Each number is 50 + 15 x the weight over its row's rms, rounded and kept within 0 to 99. Layers, rows and columns count from 0. The size before them is the row's rms in percent of the matrix's.

# down: layer 3 MLP down (transposed), 640x160, rms 0.0738, rows 102-108, columns 0-159
# gate: layer 3 MLP gate, 640x160, rms 0.157, rows 103-109, columns 0-159
# up: layer 3 MLP up, 640x160, rms 0.16, rows 103-108, columns 0-159
down102 099:36 69 59 60 38 57 37 36 43 77 65 64 25 46 66 50 50 59 62 53 44 62 48 73 56 12 39 53 51 55 39 75 47 61 72 63 27 58 43 50 46 62 26 70 26 64 42 24 41 46 76 77 61 38 44 42 09 77 80 66 32 52 32 21 45 47 53 58 41 31 32 59 82 38 31 42 62 60 61 76 51 59 43 47 61 74 69 55 49 54 29 55 53 33 35 69 29 41 57 41 42 55 80 70 65 47 53 53 60 35 60 37 57 44 67 54 56 43 60 45 76 43 69 66 39 46 29 46 28 73 23 73 43 51 48 64 50 43 42 23 65 52 54 68 21 66 42 59 44 40 50 50 54 52 48 42 28 54 76 49
gate103 088:67 70 52 32 65 81 56 84 45 56 58 25 68 53 86 46 26 53 76 53 39 52 57 41 43 43 52 53 18 53 67 60 77 38 60 25 75 60 59 49 42 30 29 39 41 41 51 47 29 36 29 70 56 66 42 41 63 57 41 62 52 44 41 52 54 36 34 59 38 74 58 46 32 39 50 41 49 38 67 42 63 49 45 41 61 55 20 73 41 48 53 74 33 47 59 65 47 60 48 71 27 43 46 75 27 60 31 24 65 58 45 56 53 51 46 56 42 50 70 29 45 41 39 58 59 49 76 53 69 28 29 30 26 36 86 72 29 49 47 33 60 36 66 44 30 65 31 56 42 49 39 41 51 50 59 08 68 69 58 33
up103 093:39 42 64 62 80 60 55 29 52 67 67 36 42 66 41 36 56 69 47 34 51 54 47 48 44 67 47 54 47 56 75 51 49 57 58 42 49 41 64 60 57 49 56 77 48 90 19 57 57 73 48 29 32 56 38 32 58 66 44 46 39 75 28 68 35 46 35 23 48 52 56 28 52 71 54 44 34 35 61 39 65 34 26 28 60 48 61 52 46 44 65 47 46 34 21 39 43 76 66 09 52 68 55 20 64 21 77 52 43 58 27 71 36 21 53 58 42 38 36 56 31 51 61 58 52 53 46 49 31 34 41 54 29 76 78 45 81 47 55 45 43 28 48 93 51 52 38 46 64 59 33 61 52 30 44 31 59 47 45 67
down103 090:48 48 43 42 15 09 49 63 65 37 46 66 52 39 62 57 63 62 31 84 28 57 54 49 55 21 41 78 53 47 38 31 32 30 53 45 46 40 34 61 38 23 49 27 71 42 53 64 76 38 46 54 43 35 58 80 43 34 41 50 52 39 88 61 56 50 51 81 57 53 39 57 52 21 39 49 58 54 51 58 39 62 63 44 48 50 56 41 31 50 38 48 59 58 69 45 38 35 38 71 47 34 60 70 30 71 38 50 65 55 66 27 62 54 18 49 55 46 46 49 61 30 47 16 47 85 35 44 29 64 50 45 80 40 31 30 32 51 43 65 59 75 62 16 64 40 71 56 32 51 62 43 46 56 63 63 41 73 57 33
gate104 100:30 67 07 74 53 44 65 43 84 33 79 58 60 45 64 58 45 57 50 69 52 67 53 50 58 41 62 47 52 69 51 41 42 32 25 53 54 64 40 46 38 79 39 40 52 45 50 58 45 72 47 58 48 44 42 35 16 76 22 72 33 68 49 36 77 64 59 53 38 78 62 47 38 49 16 43 40 52 42 39 78 36 40 43 35 60 45 25 48 21 42 54 31 60 63 19 63 39 52 53 63 43 72 48 63 56 49 52 42 85 41 35 49 48 34 63 72 59 49 35 56 46 34 78 70 18 68 43 44 34 49 45 74 41 18 64 49 48 34 62 67 53 49 68 46 34 51 44 37 66 51 43 59 68 56 60 54 36 36 73
up104 103:18 41 41 26 71 34 53 40 60 50 64 61 43 72 59 56 55 61 41 41 42 50 22 74 49 65 66 35 38 49 49 64 37 22 47 88 46 51 53 37 18 42 37 55 71 58 78 40 55 24 53 48 46 39 76 36 47 61 65 44 48 48 59 42 61 44 31 41 38 45 68 40 65 54 66 43 31 43 47 30 47 75 63 37 35 61 46 53 56 46 18 38 37 59 64 28 57 55 98 37 61 23 53 65 61 43 69 59 36 51 56 51 65 46 44 38 67 37 49 47 49 61 61 36 44 71 53 33 54 46 58 54 50 29 09 46 47 57 48 49 49 43 22 37 36 15 85 34 48 70 62 58 71 63 14 49 49 36 36 64
down104 103:33 27 31 36 36 46 38 56 67 42 62 39 54 57 38 79 39 52 49 54 42 50 43 54 72 70 64 46 32 25 46 61 51 99 65 57 25 19 49 53 41 72 83 23 68 71 53 38 78 45 79 41 29 37 40 62 25 49 86 53 54 56 53 62 52 45 55 34 21 57 32 34 67 33 50 48 27 40 35 59 42 42 24 43 36 60 51 74 58 69 36 39 73 71 54 58 58 57 39 42 42 56 52 34 54 50 73 66 40 27 61 52 39 49 53 46 46 28 61 31 48 64 48 23 76 50 73 46 32 58 60 38 27 46 42 69 37 63 56 52 47 55 41 40 28 49 66 51 71 62 53 41 48 43 52 53 16 62 58 40
gate105 098:54 57 44 57 49 51 40 61 41 51 55 06 58 32 75 65 58 58 35 72 57 33 31 64 51 35 59 66 63 35 56 17 54 54 70 47 78 31 70 80 50 31 40 41 51 61 48 41 72 63 51 71 40 55 60 55 58 45 70 23 45 27 72 72 54 60 52 52 79 70 42 12 44 28 35 73 44 36 37 54 47 40 45 55 81 60 51 39 52 32 21 62 41 66 66 52 57 41 50 39 58 40 53 65 46 33 51 58 21 73 42 53 45 52 64 35 47 70 58 41 34 47 42 75 55 57 37 82 44 68 33 69 34 51 50 41 63 50 42 56 37 34 34 13 41 54 73 42 42 27 39 52 73 71 67 35 65 55 71 62
up105 105:53 60 52 85 43 54 58 57 56 80 04 68 39 73 68 44 32 57 59 45 65 60 36 49 34 45 52 66 39 82 53 70 64 71 58 51 44 31 43 52 56 46 51 64 65 61 60 44 36 57 54 44 63 48 39 58 28 53 50 71 40 62 24 28 35 55 38 42 42 32 34 64 47 55 58 37 37 68 56 33 59 64 20 50 38 76 43 43 33 41 34 49 52 39 45 36 71 76 65 64 43 52 52 29 43 77 77 28 51 71 29 38 35 55 17 74 64 47 63 73 68 41 43 75 62 72 71 29 53 56 44 21 35 45 57 62 25 28 46 67 55 76 42 60 45 40 56 54 60 56 59 73 56 34 43 41 68 60 64 24
down105 100:29 50 41 48 63 71 56 63 72 54 47 65 60 56 53 39 56 50 67 20 58 61 42 41 71 62 58 28 65 44 65 58 40 37 54 35 12 58 44 20 34 54 70 66 43 71 49 81 65 51 35 37 22 56 48 42 51 64 46 53 40 81 24 47 66 62 53 39 25 64 21 58 26 61 52 49 43 31 76 34 69 56 63 55 51 37 67 49 62 58 26 58 90 61 32 46 39 47 64 81 37 33 47 48 57 27 52 52 59 06 44 32 41 43 56 64 67 31 52 49 65 54 63 61 37 54 51 53 70 40 58 35 34 74 49 42 53 57 25 46 32 69 61 63 22 62 62 55 49 50 51 56 10 50 45 69 36 50 43 58
gate106 095:35 27 59 39 42 71 55 79 44 50 25 63 51 10 60 62 65 50 61 51 48 68 29 55 64 83 45 63 69 38 64 29 41 80 49 32 23 33 21 38 44 63 56 54 31 76 57 35 60 39 59 40 72 71 45 58 45 64 38 79 44 54 46 61 44 69 51 62 35 51 32 67 16 49 55 30 40 42 57 36 33 79 85 59 59 68 56 46 49 62 35 55 39 37 45 58 33 58 64 85 29 67 59 48 52 39 34 50 58 45 60 60 65 47 41 35 26 44 50 77 49 76 41 46 52 56 53 68 62 60 59 65 68 36 27 72 56 69 63 54 59 31 29 51 70 41 83 50 54 50 38 51 61 24 59 50 60 60 56 49
up106 085:35 38 62 70 50 62 58 69 15 48 26 74 39 23 45 30 43 41 53 74 58 68 40 66 38 47 24 56 47 19 47 69 60 54 57 31 58 59 66 59 56 40 00 51 41 50 31 49 32 42 66 62 43 58 53 40 31 40 50 77 47 37 50 33 55 47 48 42 54 31 43 79 62 16 40 26 29 33 70 52 26 52 70 43 31 55 44 49 37 32 45 50 48 76 45 68 55 52 66 44 56 57 46 63 52 43 40 40 60 40 41 48 52 46 66 42 72 37 43 61 41 71 39 42 31 39 37 59 38 74 53 67 41 47 28 60 49 49 70 33 54 46 40 43 88 71 35 31 54 66 38 52 80 74 74 46 84 47 62 58
down106 091:41 59 61 44 48 31 70 68 46 47 63 48 61 54 65 53 39 31 19 55 71 54 44 52 53 43 37 52 83 58 85 42 48 39 49 52 22 64 34 87 26 37 48 48 61 46 74 50 64 58 42 29 29 37 49 27 50 63 48 40 50 43 49 65 57 28 40 62 28 46 86 54 44 61 67 59 62 62 60 56 71 33 69 53 35 56 24 28 57 58 43 40 43 41 67 53 50 41 54 39 67 61 51 34 43 29 40 71 43 52 41 42 32 38 43 36 45 49 38 48 32 37 72 57 27 58 74 42 51 51 41 80 52 66 48 51 24 10 51 52 53 35 30 99 58 63 42 54 45 50 50 52 65 71 13 40 37 51 81 38
gate107 100:45 41 30 34 50 60 45 47 55 45 51 44 52 27 63 32 56 66 46 63 15 52 18 57 55 43 19 40 59 37 79 20 47 59 54 19 48 65 49 47 23 67 68 65 39 49 75 60 66 69 57 39 55 42 46 53 48 38 51 48 82 50 36 40 71 52 40 54 54 28 34 56 51 33 40 55 27 49 27 51 53 36 24 52 45 61 59 40 62 56 42 70 52 32 42 55 41 44 39 49 33 32 71 28 35 71 43 48 43 38 49 66 36 44 67 60 57 62 41 34 62 40 42 70 48 54 76 57 81 21 47 42 56 35 57 52 69 65 36 56 40 17 54 50 45 25 53 13 66 58 50 71 41 32 70 74 30 40 51 99
up107 097:56 65 34 31 79 40 35 55 61 60 27 58 68 29 59 68 82 48 29 53 44 46 34 56 48 51 55 73 49 41 45 58 50 64 47 81 68 57 50 30 58 61 35 46 90 53 55 52 34 70 46 68 58 57 71 55 47 04 33 76 52 42 28 44 42 67 36 62 69 54 66 44 42 48 49 49 61 46 42 63 34 54 47 66 38 54 63 59 72 39 41 45 53 55 40 56 59 28 59 70 85 33 77 51 35 67 33 60 70 44 23 54 65 59 26 54 54 32 57 55 49 57 63 38 15 49 54 21 35 48 54 47 42 93 24 54 40 42 56 64 49 62 47 50 55 48 61 38 70 44 34 15 58 48 18 65 44 33 45 52
down107 096:59 17 45 58 37 44 43 51 55 53 66 30 70 37 63 38 55 21 51 55 35 57 55 46 74 64 21 28 46 52 42 44 38 31 63 14 41 59 40 49 08 36 64 41 62 45 77 47 41 61 16 54 39 32 66 50 51 66 22 57 55 64 60 68 68 37 45 52 31 49 49 34 38 57 52 70 63 34 55 69 46 51 31 31 35 51 77 39 84 83 32 60 60 41 42 44 66 62 56 74 51 46 45 58 42 67 47 23 38 62 66 51 33 46 57 62 53 89 79 59 41 43 47 55 55 36 76 45 55 38 68 45 72 25 48 45 78 35 42 44 48 60 39 48 44 63 21 36 59 69 76 37 57 44 54 41 37 46 35 65
gate108 100:37 62 51 29 33 41 45 75 62 53 86 43 34 54 61 50 27 58 29 64 58 64 46 27 42 33 52 61 32 29 62 18 51 73 32 36 48 40 62 34 62 62 65 63 35 55 45 68 34 42 93 43 63 42 32 45 42 36 63 36 49 67 37 51 55 80 10 59 55 44 58 46 31 44 62 73 35 66 54 58 44 54 27 36 39 44 31 67 23 44 60 45 54 37 43 43 29 64 55 75 54 52 52 34 55 68 64 43 41 52 40 38 34 46 33 56 52 53 89 35 23 70 63 60 66 74 32 41 62 38 61 51 55 50 57 42 38 37 80 51 60 67 63 90 58 71 50 24 35 46 41 57 23 45 53 39 58 55 47 40
up108 098:18 65 54 43 37 46 28 35 25 51 69 45 65 66 72 57 51 50 64 47 17 57 41 43 48 36 63 55 51 44 36 28 46 82 45 38 44 49 44 68 53 61 83 32 41 41 74 57 65 75 56 43 40 59 46 58 44 99 47 62 50 66 34 40 51 41 33 56 34 57 83 44 67 61 56 44 41 41 42 30 53 40 46 19 76 53 48 59 44 57 28 45 57 75 53 48 55 43 46 54 35 25 46 35 46 31 47 77 39 61 44 37 56 42 52 48 49 53 35 22 44 53 54 71 66 70 54 57 56 43 84 35 26 42 43 75 36 54 71 65 49 47 22 64 41 33 46 28 68 47 38 62 11 52 78 42 65 70 31 46
down108 099:30 54 35 51 59 46 44 55 62 54 74 70 44 81 48 33 47 71 34 96 48 33 71 35 59 62 37 34 73 33 83 34 20 35 60 36 37 58 43 60 44 92 54 61 65 53 25 52 45 46 56 71 41 69 62 41 58 61 69 60 43 66 68 51 34 69 50 64 33 56 50 62 49 51 49 31 46 66 52 34 59 70 43 11 49 41 36 57 67 22 36 51 53 50 39 38 42 72 46 50 37 80 71 56 60 46 43 47 61 60 43 09 57 29 49 47 78 63 44 45 66 46 47 46 43 56 30 45 40 56 71 67 09 36 46 58 58 49 68 47 54 44 37 45 37 67 37 36 75 58 38 71 43 31 44 46 60 42 34 63
gate109 103:76 42 59 33 36 46 53 53 42 51 45 51 52 26 43 56 57 58 56 66 65 62 49 35 22 28 63 43 35 52 23 55 67 50 50 57 51 33 33 40 53 47 52 56 37 21 56 39 79 53 50 49 26 65 79 39 42 66 34 35 32 76 52 61 67 75 19 41 85 68 27 82 51 36 39 60 57 59 19 74 45 45 67 41 36 50 28 42 08 52 69 60 31 44 41 25 51 46 58 62 34 53 56 30 48 32 54 56 61 29 70 75 36 55 61 73 42 65 31 47 49 68 23 46 31 62 58 53 35 64 60 37 80 47 40 48 70 50 50 39 56 73 39 66 55 41 12 52 41 52 52 28 54 64 44 52 54 53 33 43